{"d_mlp": 704, "norm_eps": 1e-05, "rope_fraction": 1.0, "init": "normal", "warmup_steps": 467, "decay_fraction": 0.618, "decay_shape": "linear", "dataset": "wikipedia_en"}
Each number is 50 + 15 x the weight over its row's rms, rounded and kept within 0 to 99. Layers, rows and columns count from 0. The size before them is the row's rms in percent of the matrix's.

# gate: layer 12 MLP gate, 704x256, rms 0.0568, rows 330-364, columns 0-63
# up: layer 12 MLP up, 704x256, rms 0.0587, rows 330-364, columns 0-63
# down: layer 12 MLP down (transposed), 704x256, rms 0.0524, rows 330-364, columns 0-63
gate330 096:32 53 53 25 42 42 52 35 48 29 29 42 50 33 87 37 34 28 59 65 37 57 69 41 89 26 29 43 60 34 04 57 22 63 37 49 44 36 77 42 63 44 43 65 26 50 61 37 70 21 47 55 28 61 71 56 57 45 66 43 46 40 40 47
up330 097:55 41 53 34 18 62 33 22 73 37 55 37 51 51 26 57 40 05 47 51 71 60 44 42 80 59 56 43 55 38 47 67 69 44 50 42 55 26 40 69 63 50 45 65 40 44 47 53 37 53 56 58 36 43 75 55 33 34 40 36 64 71 71 20
down330 098:65 82 79 61 57 45 29 36 34 28 36 52 42 51 51 57 48 47 71 61 50 55 50 59 41 40 58 65 41 52 56 37 36 28 54 35 57 63 31 75 49 55 24 53 38 58 39 98 24 51 20 73 50 53 58 52 46 67 22 19 73 48 43 66
gate331 109:10 51 70 74 37 31 72 27 84 52 21 47 65 53 55 69 60 69 13 50 52 43 62 34 76 31 46 56 31 46 43 49 52 52 47 42 52 70 33 28 64 40 60 70 22 21 46 49 34 51 49 51 27 50 61 50 42 36 54 47 55 66 48 50
up331 105:51 66 71 42 52 50 48 60 27 69 54 43 36 52 46 52 54 61 65 32 76 31 45 47 38 18 59 45 62 61 24 37 48 55 61 57 65 29 51 54 38 32 70 34 30 65 53 50 50 27 16 59 23 53 52 40 53 61 57 23 54 52 53 45
down331 104:44 65 44 47 57 36 24 77 51 64 55 58 48 59 68 40 54 41 52 55 63 69 48 54 53 51 38 76 66 73 58 05 39 94 56 51 35 69 52 55 43 74 38 54 39 55 56 63 57 77 47 34 26 80 77 08 47 45 76 27 36 47 47 60
gate332 098:45 56 78 74 59 57 44 52 30 72 68 27 44 53 57 87 56 45 39 60 87 36 65 62 52 56 30 29 49 52 40 43 73 27 24 33 63 55 38 69 51 55 61 25 55 33 76 28 77 60 67 48 38 65 57 38 30 45 87 37 54 27 43 51
up332 099:77 53 35 39 59 43 56 41 58 55 56 53 55 47 27 62 48 75 67 51 58 64 53 38 36 05 63 53 36 49 41 49 45 36 57 69 61 55 67 65 62 54 56 60 62 45 59 19 61 48 50 60 27 51 43 54 12 68 64 39 55 46 29 69
down332 097:57 45 54 60 46 68 52 35 38 39 44 24 42 49 56 49 39 31 28 28 42 50 55 37 49 44 51 26 48 34 69 60 38 59 36 39 55 60 65 46 46 40 49 50 37 47 40 83 72 51 59 09 59 45 41 52 75 49 73 39 52 65 57 11
gate333 099:34 36 73 59 54 68 63 16 30 54 56 33 42 59 64 36 40 55 66 56 39 56 50 41 62 18 42 56 52 46 27 41 46 52 05 68 36 38 59 51 73 60 58 56 72 46 48 58 38 47 49 82 74 87 50 46 26 65 51 56 44 52 52 38
up333 102:36 60 63 41 49 15 50 32 32 37 45 69 43 54 40 55 46 55 37 47 33 35 37 84 49 41 69 37 24 45 45 56 61 28 55 49 52 88 50 46 38 61 82 45 65 35 52 46 45 53 43 51 73 43 57 54 11 39 43 65 43 36 45 53
down333 102:37 32 56 37 64 46 48 69 83 11 44 62 63 41 45 77 48 57 34 56 48 36 60 75 74 54 60 52 51 39 37 63 59 61 23 71 65 63 48 43 65 61 45 45 57 43 51 48 41 41 69 52 68 59 48 49 70 41 46 59 60 63 58 28
gate334 102:26 40 68 58 57 50 49 57 55 65 64 37 75 37 48 49 48 45 40 40 43 51 53 76 57 24 33 51 47 37 64 46 71 53 38 31 47 80 29 41 71 42 72 53 45 52 34 26 42 36 61 61 49 59 47 42 19 45 50 73 48 43 87 33
up334 100:36 36 36 46 31 42 44 44 65 23 52 53 34 51 46 52 54 54 54 26 42 44 52 65 56 73 37 40 71 50 33 35 37 26 44 68 52 49 44 42 53 64 54 45 71 40 42 58 25 64 45 74 58 57 62 43 68 65 34 55 68 50 55 46
down334 102:62 44 62 67 40 84 53 44 43 56 58 55 32 66 33 43 12 51 47 58 29 68 73 43 16 58 39 46 61 40 43 45 46 67 36 39 64 28 46 67 20 57 47 41 51 41 45 56 68 36 58 22 70 67 79 44 54 51 58 42 50 42 66 58
gate335 099:34 60 47 69 46 37 68 37 45 72 83 71 55 47 47 24 50 53 42 76 68 42 62 59 23 55 40 46 53 51 39 18 41 70 32 31 39 53 40 27 46 66 58 62 62 48 20 50 47 40 46 41 30 64 49 25 23 86 69 63 63 39 58 49
up335 096:49 58 53 31 33 34 59 31 65 38 53 70 58 59 73 56 59 54 55 58 48 78 63 47 45 40 20 74 66 46 50 65 43 33 60 30 65 59 59 53 57 47 24 37 44 61 42 33 39 58 64 78 58 51 41 39 37 57 41 63 68 36 44 42
down335 097:42 60 44 56 67 47 30 44 39 26 72 37 49 20 32 35 77 48 67 48 69 45 46 69 48 56 60 62 41 56 46 59 69 53 47 57 39 49 75 51 50 54 39 53 19 64 82 59 17 14 62 30 47 54 49 08 62 35 61 72 20 06 73 57
gate336 101:40 47 64 22 41 55 57 42 37 60 43 47 58 51 53 84 64 50 51 17 60 45 71 33 24 46 31 50 61 41 51 48 40 30 34 51 61 47 97 48 37 27 45 39 36 42 39 50 79 36 20 37 49 39 21 71 40 54 63 49 44 27 50 49
up336 100:22 48 39 45 47 27 47 37 21 42 41 51 54 63 47 76 58 60 59 63 64 48 64 43 50 73 56 65 39 38 63 33 41 37 67 21 51 47 54 58 33 34 62 64 35 65 55 54 52 40 42 41 61 36 42 68 29 11 69 50 67 40 49 56
down336 099:47 41 52 29 60 52 50 37 71 56 42 70 60 32 42 53 67 34 60 53 28 48 56 47 58 40 58 61 62 76 60 47 33 57 34 67 66 60 48 37 30 45 36 65 67 56 46 51 38 43 15 52 54 68 67 33 63 46 17 45 68 53 34 45
gate337 099:38 37 58 46 59 36 57 52 35 49 46 30 44 45 38 57 68 40 35 62 34 44 45 54 54 48 15 48 32 31 29 51 45 62 66 42 46 58 55 65 55 50 78 67 61 45 34 53 42 47 54 38 39 29 57 47 54 65 61 36 25 49 55 55
up337 100:59 44 35 61 37 56 52 80 38 66 40 58 75 68 43 46 65 51 18 66 39 42 68 50 50 46 30 65 27 44 68 55 50 50 63 44 32 47 55 52 48 81 78 53 63 45 30 30 57 29 66 34 54 60 34 47 38 19 42 42 51 61 37 47
down337 099:53 46 56 59 42 48 61 47 48 42 49 46 73 65 56 41 41 25 37 75 49 43 57 52 37 84 47 74 70 53 53 18 55 60 64 43 38 54 43 52 75 36 63 51 71 49 35 39 61 71 50 52 80 26 69 73 52 75 51 34 38 66 33 61
gate338 095:59 50 59 62 25 46 38 29 55 57 90 66 28 45 79 56 61 89 56 42 58 50 47 45 67 42 56 38 51 64 38 58 46 35 59 60 27 72 35 40 80 68 68 52 37 74 58 43 40 19 55 56 67 38 46 54 52 45 57 55 41 81 73 78
up338 098:53 63 65 66 64 38 21 46 23 45 42 45 74 57 43 38 53 59 49 70 17 55 64 60 33 65 38 37 56 32 48 58 47 35 22 46 53 71 46 45 40 48 44 56 62 58 47 81 70 44 51 57 45 51 60 65 17 18 36 58 42 59 60 66
down338 097:50 99 31 49 65 69 37 51 53 45 42 69 46 49 73 54 61 15 34 49 59 69 56 68 79 43 19 75 20 38 54 47 38 42 31 31 57 55 37 55 28 42 73 32 33 61 68 32 52 65 40 78 32 49 71 61 50 74 35 26 35 45 59 34
gate339 102:52 20 50 50 60 42 31 59 76 55 22 47 58 50 48 41 41 47 56 60 59 65 73 57 45 72 49 63 40 55 26 51 59 11 37 61 64 41 46 45 64 37 58 42 60 61 18 48 53 56 57 61 29 79 47 50 44 57 46 61 56 72 58 54
up339 105:32 37 40 53 63 57 68 43 55 53 61 31 28 69 69 42 57 48 32 49 59 54 40 39 50 64 65 60 64 34 52 33 43 49 55 67 45 63 55 49 48 54 30 49 50 42 79 60 59 45 37 32 62 35 04 58 47 49 72 58 64 48 39 59
down339 106:67 30 39 61 17 32 52 50 59 15 29 49 44 53 59 55 33 42 48 42 28 56 66 52 30 43 61 53 39 44 58 48 55 40 47 36 16 38 68 66 54 58 77 43 59 20 46 39 42 32 51 53 58 46 42 46 61 49 18 40 31 67 32 56
gate340 106:42 42 43 42 37 20 52 31 79 50 27 34 43 68 57 53 57 45 42 42 51 36 55 39 60 66 72 47 46 67 51 45 64 13 53 61 53 45 44 29 34 51 62 60 55 30 45 45 53 45 43 49 65 72 70 46 42 30 35 51 66 45 52 40
up340 105:34 56 63 59 31 22 99 43 43 75 18 42 62 63 52 62 31 22 50 63 75 37 70 19 57 67 63 54 53 27 63 66 70 36 71 62 59 46 73 36 46 19 57 33 70 44 67 63 52 46 37 67 54 43 85 46 50 43 34 63 42 43 54 41
down340 106:52 96 39 62 36 64 63 26 75 31 57 55 20 59 49 49 60 67 48 59 58 62 74 49 43 42 58 44 86 46 70 63 47 46 81 47 50 67 41 59 67 32 68 48 54 58 63 70 42 60 36 51 63 41 33 55 65 51 59 48 30 70 60 31
gate341 103:37 46 81 28 51 45 40 40 70 52 47 41 33 48 66 59 63 69 36 37 49 50 67 81 60 64 33 70 71 57 63 53 33 42 71 49 47 43 56 32 59 64 31 49 44 59 50 35 73 71 57 54 48 45 38 58 65 63 59 41 71 71 56 42
up341 105:56 55 28 76 67 31 38 43 38 49 41 58 49 66 35 62 76 70 61 69 60 62 62 38 50 51 47 36 33 45 40 60 57 42 29 32 73 27 54 27 21 54 71 44 49 69 46 45 31 47 54 75 37 42 42 29 40 58 59 43 41 38 55 54
down341 104:34 55 43 33 55 48 36 50 33 66 71 86 45 46 54 50 58 67 77 59 51 51 66 62 83 73 67 34 64 51 75 73 36 35 83 59 34 67 40 70 41 25 70 25 64 52 48 55 57 54 68 10 60 42 45 48 17 49 64 51 37 43 51 59
gate342 098:60 45 84 61 62 39 50 31 40 68 50 60 35 53 33 49 73 67 49 56 70 42 61 60 51 32 47 71 50 30 47 02 71 07 62 43 36 53 44 45 40 47 41 49 37 12 51 66 46 51 69 69 27 60 52 49 73 66 64 48 36 53 50 58
up342 100:36 40 42 56 35 67 44 70 24 49 56 34 61 46 42 46 49 30 31 40 76 44 44 17 36 68 19 19 49 59 60 67 57 64 48 60 46 67 50 52 44 65 43 40 39 50 66 47 28 60 59 44 69 23 51 50 58 66 57 41 54 55 67 53
down342 099:57 13 29 37 33 46 09 41 53 44 43 53 39 61 32 58 45 51 49 38 50 40 35 63 69 38 44 63 64 56 52 62 46 65 49 36 25 39 35 77 75 76 44 34 35 65 50 20 60 35 43 35 71 25 75 26 44 76 56 37 40 45 56 51
gate343 103:66 42 58 50 30 53 81 81 45 66 17 84 72 77 54 24 46 30 27 63 70 46 59 42 63 52 53 35 34 29 59 22 39 31 61 34 55 52 32 60 75 25 19 39 46 60 49 40 30 26 50 42 52 75 41 32 28 45 47 37 33 49 69 60
up343 104:46 51 39 69 50 65 33 48 44 59 40 42 64 56 47 57 68 40 64 52 56 35 58 41 52 25 58 68 56 53 58 37 57 53 56 63 76 82 61 55 76 77 19 74 65 64 57 61 30 53 70 48 60 31 44 48 46 25 41 33 62 32 53 29
down343 104:54 44 61 57 33 48 48 60 45 39 34 53 64 57 49 62 43 43 59 42 52 68 34 70 62 34 41 55 54 38 46 69 49 37 45 67 68 65 68 67 38 39 47 48 58 58 40 45 53 39 47 36 33 31 09 34 57 55 41 54 68 75 64 14
gate344 100:51 51 62 45 46 64 65 39 82 31 31 58 39 43 49 50 56 36 40 62 43 72 35 57 36 56 47 61 17 58 62 68 76 52 38 46 58 56 48 64 78 61 26 39 82 64 34 46 77 37 50 32 46 56 48 51 34 71 32 37 58 52 57 54
up344 099:52 49 55 46 24 67 35 40 56 47 38 48 51 33 72 56 53 38 28 31 71 30 36 63 68 68 69 31 73 30 70 73 57 46 49 85 42 65 47 66 52 31 61 33 41 36 48 51 47 62 66 55 53 66 69 70 41 38 73 61 59 31 75 66
down344 100:60 61 36 51 46 77 49 45 53 43 58 60 62 36 45 56 68 82 53 36 39 71 66 41 53 35 42 40 32 59 49 35 69 63 24 43 28 65 67 60 43 63 65 66 47 42 69 86 50 36 37 43 44 58 39 53 24 63 51 38 42 25 42 50
gate345 103:25 46 25 49 41 62 56 52 53 52 62 50 79 61 58 75 41 54 49 49 44 55 53 58 35 58 28 48 75 54 31 48 54 43 29 39 59 34 47 29 69 58 80 40 81 30 58 37 46 50 39 29 50 50 38 33 48 39 51 51 45 71 52 70
up345 103:30 64 50 70 52 44 67 44 35 55 31 60 33 62 64 46 72 55 67 72 68 57 61 52 39 66 27 60 75 52 59 64 48 52 53 52 62 30 51 62 60 58 54 18 57 52 69 71 60 41 42 39 65 43 09 38 63 28 36 37 69 46 47 45
down345 103:48 80 44 56 41 26 56 68 75 40 62 50 49 64 55 33 58 25 48 67 50 49 49 54 65 15 39 74 60 57 34 59 24 46 49 50 62 22 50 57 24 34 52 65 15 70 49 53 41 29 46 64 28 51 46 73 59 51 24 58 44 58 57 50
gate346 101:58 61 64 57 66 47 69 59 75 68 85 61 52 49 42 72 32 23 51 51 56 54 21 44 53 34 39 38 68 51 59 45 70 56 48 53 24 55 49 56 46 69 69 49 56 61 51 46 41 39 34 32 35 55 42 54 20 47 53 51 54 40 42 26
up346 100:55 37 53 34 63 50 20 35 52 60 54 61 47 61 43 72 81 46 57 70 56 34 36 32 61 25 61 63 47 57 61 35 50 65 43 61 47 46 40 52 68 51 43 45 51 30 60 31 51 71 62 73 09 60 49 26 48 58 36 43 28 53 75 31
down346 100:52 43 54 48 49 59 49 50 40 77 63 50 42 47 60 60 20 67 47 75 65 72 53 19 65 20 89 67 52 63 75 49 49 44 35 71 68 36 49 39 57 44 45 02 48 50 47 62 33 59 58 57 45 48 67 55 49 43 46 38 47 50 52 69
gate347 103:40 28 40 31 65 45 30 50 36 54 26 59 29 57 65 39 58 90 47 45 44 34 53 50 75 55 57 39 34 54 24 30 59 12 86 49 56 73 45 83 48 45 53 70 78 82 59 37 48 40 27 67 15 70 36 68 15 66 68 70 37 57 44 49
up347 105:60 56 66 29 50 33 60 57 57 48 41 57 65 45 51 37 31 60 64 65 53 49 67 10 60 30 53 38 53 25 56 45 36 54 49 39 51 46 51 44 43 47 63 46 79 46 42 61 44 51 44 25 46 53 28 57 51 42 71 69 44 39 65 59
down347 104:20 47 35 58 59 43 40 61 27 42 54 38 34 60 51 73 62 54 52 31 60 34 54 55 48 33 56 69 66 56 33 36 47 56 36 47 37 36 85 47 58 30 51 56 36 31 55 51 33 50 39 81 47 55 26 20 49 53 54 15 67 56 68 31
gate348 109:34 27 59 78 06 68 76 49 39 63 41 22 43 63 50 27 48 51 38 51 45 62 40 61 68 41 22 48 48 54 44 37 57 14 65 44 38 20 65 42 62 83 54 30 37 84 35 43 65 51 64 45 65 81 57 79 13 49 61 68 64 55 62 64
up348 107:62 66 36 36 71 11 70 25 85 56 62 61 38 51 53 53 25 63 59 61 45 63 53 46 97 35 47 64 24 39 65 52 38 61 53 61 67 41 34 75 54 41 33 59 40 53 52 15 58 71 67 46 20 40 40 46 51 51 23 45 44 47 42 63
down348 106:14 39 55 36 56 47 48 64 42 48 42 45 74 34 31 61 81 49 35 53 51 61 56 42 24 56 52 25 36 59 54 60 60 47 30 59 47 44 37 48 64 56 46 71 79 56 38 75 73 41 38 45 54 73 51 39 59 44 36 40 47 23 36 71
gate349 100:30 28 69 19 46 56 94 53 64 61 50 51 62 46 53 46 35 44 70 54 66 43 55 51 68 54 31 58 68 40 55 57 71 54 40 56 39 35 51 44 69 23 74 37 55 43 27 68 41 63 39 60 46 42 56 34 38 74 36 65 89 53 73 65
up349 099:40 44 51 30 77 22 45 47 50 48 25 45 51 47 61 46 39 37 79 71 49 38 23 54 48 49 63 36 79 50 59 53 61 53 83 57 67 41 46 13 43 52 60 68 69 26 41 77 34 52 51 75 54 47 67 30 39 25 39 40 70 35 61 40
down349 102:57 64 34 39 54 67 17 57 54 39 56 33 26 67 46 62 76 34 53 34 24 53 38 49 57 53 57 46 57 64 41 40 46 42 38 43 47 80 35 42 51 48 49 46 46 71 39 33 39 70 30 41 59 61 79 42 60 61 41 46 49 55 46 55
gate350 103:22 42 50 75 08 49 53 61 45 72 70 64 38 57 85 47 56 62 33 36 50 61 45 40 50 58 46 57 74 46 41 62 74 37 60 51 57 50 27 55 49 44 71 58 42 31 64 40 56 55 53 60 48 50 34 68 18 23 41 14 46 60 50 70
up350 101:47 41 49 46 29 50 19 47 53 45 53 41 35 39 57 50 42 45 29 42 40 38 59 33 85 56 20 68 53 60 55 46 55 57 37 46 51 42 31 42 54 53 44 59 13 46 45 52 39 59 66 58 76 20 42 52 42 39 44 90 67 57 50 71
down350 103:29 08 38 52 55 42 55 67 46 88 67 49 62 60 45 46 46 67 70 54 63 38 60 68 64 41 54 59 35 71 42 54 53 29 47 39 51 31 74 49 67 78 53 50 48 54 27 63 45 69 35 32 68 60 59 57 66 38 53 62 44 23 39 63
gate351 098:35 31 77 68 65 46 42 30 42 49 49 33 40 36 67 32 45 58 17 27 35 54 53 34 24 56 45 41 80 52 78 69 46 62 71 74 57 36 47 41 70 22 63 55 39 48 67 45 39 70 68 31 79 57 14 61 47 63 64 30 65 71 49 29
up351 094:33 64 53 31 55 48 53 66 40 83 62 26 41 64 36 40 67 82 56 67 47 40 61 51 52 54 40 44 32 49 75 75 50 38 46 55 43 59 60 51 40 35 36 40 43 86 66 31 56 59 18 41 45 37 41 56 66 47 61 55 43 42 38 59
down351 096:45 53 45 59 48 39 43 51 37 76 37 52 62 53 56 48 47 16 42 46 51 50 76 20 21 63 55 66 75 57 43 48 18 40 50 56 48 51 54 63 49 20 51 51 52 21 40 76 48 40 43 21 71 50 61 49 59 80 58 65 40 64 55 60
gate352 101:59 35 37 45 57 32 38 66 47 67 37 64 61 60 53 48 80 59 58 46 73 35 59 40 40 50 34 67 56 57 21 60 30 24 49 31 24 46 08 51 51 40 44 66 58 39 58 47 74 23 74 61 72 28 85 56 40 74 47 27 41 54 32 65
up352 098:42 23 51 19 58 50 51 67 60 65 59 62 35 27 36 62 61 46 50 35 45 76 51 58 48 35 57 72 54 27 57 46 27 35 57 40 39 50 52 86 54 78 47 40 37 51 31 55 48 31 62 37 44 58 29 87 83 35 19 58 46 19 63 58
down352 097:34 26 44 61 40 56 45 55 46 43 58 56 40 72 44 48 51 63 41 49 31 29 68 73 63 61 25 55 58 57 62 43 83 50 24 38 49 42 37 38 56 56 68 25 52 53 34 45 41 47 74 20 53 58 36 63 58 38 29 58 68 75 44 27
gate353 101:40 45 74 81 30 57 39 62 51 63 63 60 69 42 32 49 51 59 41 74 52 25 32 65 23 32 80 27 40 40 60 56 45 39 37 36 47 45 44 43 40 54 76 68 60 26 38 32 47 52 57 43 53 71 48 63 34 74 63 27 65 72 71 51
up353 097:62 42 55 63 49 62 68 42 18 37 34 29 35 75 24 40 43 31 52 83 38 49 35 56 23 59 66 65 46 58 35 39 67 33 36 78 35 60 64 40 45 38 50 96 52 47 63 64 53 56 59 55 79 51 71 59 53 52 36 49 57 76 45 40
down353 097:53 49 40 45 45 63 79 61 61 27 60 58 38 43 52 74 62 53 45 41 70 34 99 23 24 58 48 55 52 43 70 75 68 46 47 36 75 57 62 42 53 49 66 45 52 41 63 41 66 48 52 55 60 60 46 55 52 70 33 54 37 43 38 42
gate354 100:41 36 82 57 28 50 48 46 43 20 46 44 69 68 56 55 51 36 51 39 60 55 49 44 62 53 40 37 53 56 58 46 32 14 25 60 77 29 77 53 64 38 49 34 57 53 35 51 48 61 51 36 33 53 19 52 53 43 72 41 35 48 33 44
up354 103:70 66 60 25 58 68 32 24 61 41 61 67 65 62 76 60 53 59 35 59 46 33 49 61 52 29 55 24 60 58 59 48 80 74 61 72 62 58 37 57 51 33 45 52 53 32 46 74 47 71 64 46 53 28 60 54 33 72 43 58 46 11 49 54
down354 102:54 57 63 80 82 56 46 43 45 25 63 32 65 38 75 00 40 38 51 26 43 58 47 46 63 39 83 42 63 41 71 65 56 46 18 66 48 43 62 53 47 45 54 49 37 58 45 50 69 59 53 45 39 79 32 71 75 46 44 35 40 44 39 44
gate355 102:52 27 53 57 43 30 47 51 53 49 60 56 70 72 53 44 36 68 36 14 40 81 82 61 63 78 59 52 43 40 31 63 55 79 32 59 55 47 43 48 40 62 56 49 55 60 59 19 40 57 36 79 65 48 45 69 46 27 32 64 58 30 72 54
up355 100:33 61 40 39 39 39 47 44 58 66 49 27 31 47 40 49 52 67 53 71 73 44 72 66 49 61 48 43 22 40 38 47 58 44 53 49 53 20 52 53 48 84 50 52 40 58 55 37 57 32 49 84 75 62 55 60 50 39 63 74 58 56 46 72
down355 101:59 62 25 50 78 68 86 59 40 37 28 68 48 55 51 57 54 48 59 50 46 44 55 62 51 41 52 65 46 81 79 44 62 34 40 43 48 71 44 59 57 48 35 52 32 76 36 64 49 59 47 43 16 36 55 63 45 28 40 56 41 46 34 53
gate356 105:41 12 53 48 26 48 39 50 57 45 48 38 32 47 37 64 54 56 65 54 32 64 81 68 77 65 66 53 54 31 68 44 30 30 53 34 58 49 43 33 91 50 64 49 51 48 39 36 67 63 30 64 55 44 49 33 61 50 50 55 36 55 48 33
up356 101:80 76 31 61 69 73 50 33 39 40 62 66 32 49 75 57 69 43 33 27 53 42 78 43 39 37 73 45 22 53 52 40 31 35 61 50 37 48 65 60 42 54 29 62 50 62 45 55 49 45 55 42 42 58 58 62 82 53 72 51 62 29 82 47
down356 101:51 27 65 22 52 51 47 62 58 54 13 35 64 31 62 29 37 27 51 51 48 37 59 57 65 33 48 48 57 45 45 51 57 63 51 65 51 50 39 85 70 58 81 17 65 57 46 54 74 66 51 45 40 44 67 52 37 50 49 29 57 52 40 81
gate357 094:21 53 68 75 59 15 55 32 52 73 44 46 53 76 29 73 46 66 54 49 47 55 45 41 52 39 46 56 59 31 44 57 60 54 47 44 38 61 55 39 62 52 31 49 23 39 50 39 73 40 43 53 72 41 19 34 48 45 81 54 44 53 66 54
up357 095:70 55 65 43 40 39 50 64 46 60 47 25 32 58 76 57 55 67 39 46 35 35 52 54 40 42 31 48 52 83 67 51 54 45 35 61 67 44 63 50 76 40 62 27 39 63 31 54 51 55 55 41 43 25 49 38 54 66 41 81 31 60 40 56
down357 094:72 04 22 41 21 49 22 61 72 66 48 42 44 60 52 68 48 41 39 58 81 34 62 72 38 63 64 36 43 80 31 68 45 19 70 73 47 28 29 76 45 45 74 43 52 53 45 73 57 67 55 45 36 30 67 57 58 43 36 33 25 45 58 52
gate358 106:54 55 60 51 33 81 54 56 63 52 49 29 43 42 45 56 73 48 37 56 51 57 46 66 75 62 40 36 63 66 52 58 50 20 73 62 25 36 44 57 71 71 51 45 70 65 45 46 47 50 35 56 56 52 69 27 15 56 57 49 56 44 61 43
up358 105:51 63 32 49 40 27 25 54 59 43 50 45 42 69 60 29 65 34 43 32 22 61 58 79 61 38 27 51 70 52 51 62 50 50 35 49 68 55 41 75 52 54 67 62 60 68 38 50 48 48 71 68 61 52 79 29 49 19 30 43 56 48 41 35
down358 106:64 75 51 35 27 36 60 64 27 35 68 49 82 41 37 54 52 68 33 53 66 36 44 39 74 31 51 52 53 49 68 30 30 57 47 65 78 28 73 50 46 68 79 21 61 35 59 35 62 00 62 83 18 54 21 80 45 44 39 59 42 64 35 50
gate359 095:28 38 45 50 71 60 50 44 37 55 31 46 70 67 71 26 58 44 61 51 54 40 69 54 47 70 58 51 40 56 53 41 51 48 47 63 69 44 44 28 60 38 32 67 57 48 55 42 39 45 32 29 58 50 52 68 29 39 56 42 27 67 54 45
up359 097:34 46 58 49 81 25 70 86 31 55 52 45 55 40 47 72 47 74 40 50 38 74 47 70 12 51 30 48 57 59 82 43 35 59 30 67 77 54 58 52 17 70 81 25 51 32 56 27 44 76 56 77 29 43 54 39 60 43 46 45 22 48 21 63
down359 097:67 35 44 47 31 45 75 32 47 82 35 56 55 63 56 76 52 45 22 43 50 56 46 26 52 42 57 22 64 41 41 55 41 30 43 43 46 38 53 49 57 42 41 37 78 53 38 46 39 44 56 54 50 59 67 54 55 57 64 55 52 51 49 39
gate360 095:46 62 49 53 21 63 26 67 73 50 76 46 81 34 71 58 23 64 30 28 58 38 45 48 54 40 54 35 30 52 42 38 42 41 54 19 69 75 48 40 77 54 68 49 89 49 48 45 41 58 43 66 70 38 76 37 31 48 68 51 69 27 41 43
up360 102:50 69 56 40 37 54 40 35 41 43 90 62 45 39 74 49 39 64 48 29 64 41 42 35 67 46 79 46 44 41 46 35 50 69 67 33 45 72 57 61 47 58 53 36 57 49 53 62 50 59 16 76 64 28 49 34 42 40 35 47 52 32 20 47
down360 098:23 84 56 35 55 69 60 44 58 35 55 39 29 63 52 34 70 62 56 59 55 55 19 46 55 65 33 52 59 67 44 38 66 46 53 73 60 43 60 59 28 50 34 55 52 61 52 52 55 18 38 37 53 36 37 36 77 45 29 71 53 61 61 64
gate361 101:14 12 70 58 40 48 76 58 54 69 40 60 39 49 47 49 30 22 51 41 76 80 53 34 69 49 49 25 38 59 54 52 76 45 59 54 36 41 45 36 36 27 71 57 41 58 46 53 65 65 58 63 53 39 42 54 38 47 59 24 56 55 76 56
up361 098:49 53 39 49 40 42 41 50 49 71 46 37 57 55 42 49 48 57 44 61 41 59 60 47 86 26 54 46 38 42 60 52 41 52 46 34 44 57 52 68 36 66 22 87 67 60 29 35 43 56 60 58 42 55 59 43 35 35 59 36 38 12 38 10
down361 098:39 28 36 48 40 32 87 33 63 46 45 36 86 73 73 65 73 65 71 72 77 17 62 29 50 62 46 66 90 25 58 59 46 44 49 57 39 60 53 37 51 32 60 53 39 38 52 71 47 58 38 50 54 47 55 75 70 36 39 67 60 60 29 62
gate362 099:29 24 35 49 76 54 38 64 53 65 52 44 71 47 43 57 54 41 84 62 30 58 42 40 63 66 62 73 48 50 74 57 44 32 49 17 52 45 53 61 63 40 65 53 58 49 46 50 55 59 39 58 42 75 47 76 41 42 37 77 57 44 34 71
up362 098:43 40 61 54 52 52 65 29 58 61 53 11 31 62 39 41 48 65 52 56 67 59 51 00 38 69 31 43 25 35 53 46 51 69 37 80 57 55 48 58 49 40 73 57 66 56 37 22 37 54 73 30 73 47 24 45 50 32 58 60 68 66 40 58
down362 096:41 70 32 83 59 51 63 46 56 72 43 25 54 48 45 45 58 58 79 54 50 62 56 68 65 59 29 34 47 81 42 31 20 42 82 57 39 62 53 26 47 58 44 56 29 62 42 37 61 50 46 73 61 51 22 58 18 57 50 72 67 74 47 52
gate363 096:16 67 74 48 66 27 45 79 45 63 48 47 38 47 64 52 76 49 22 40 54 47 54 64 56 46 64 38 60 61 56 63 37 75 42 70 35 38 25 37 42 34 80 78 41 30 35 44 36 29 59 50 44 31 77 71 55 78 37 67 75 54 58 49
up363 097:19 71 80 70 63 60 44 38 63 35 47 53 32 32 36 51 56 52 38 16 69 66 48 51 46 72 35 49 50 47 35 37 45 62 58 47 53 54 73 31 69 72 85 37 36 55 56 50 59 66 50 59 36 46 17 61 59 75 48 55 50 66 43 25
down363 098:52 39 48 63 39 32 56 50 62 63 34 38 41 44 43 45 46 37 58 85 60 51 57 51 42 34 60 45 48 45 34 57 47 41 25 22 49 31 48 58 63 53 70 67 66 66 31 72 38 39 11 26 42 65 49 51 47 33 56 29 41 52 54 65
gate364 099:35 49 64 33 38 50 52 42 57 35 29 41 65 33 49 31 51 46 31 80 88 48 71 43 50 53 60 75 28 53 51 69 34 35 60 50 47 48 63 66 43 68 63 30 52 31 39 60 47 58 50 56 39 45 46 48 17 62 45 68 53 72 46 64
up364 096:21 80 43 76 78 73 41 67 58 44 63 48 66 46 33 25 58 40 31 26 56 69 62 26 59 23 56 46 43 64 47 38 63 42 32 60 75 48 65 30 51 48 55 66 41 45 45 50 47 94 57 57 61 41 53 49 65 47 45 75 25 59 63 50
down364 098:44 36 42 39 68 54 57 73 40 48 19 63 44 47 60 49 43 31 46 43 50 53 52 61 52 58 41 62 55 62 54 53 42 48 50 30 28 44 60 57 56 46 56 53 61 58 34 33 44 30 42 37 53 41 64 43 47 58 53 45 62 34 28 77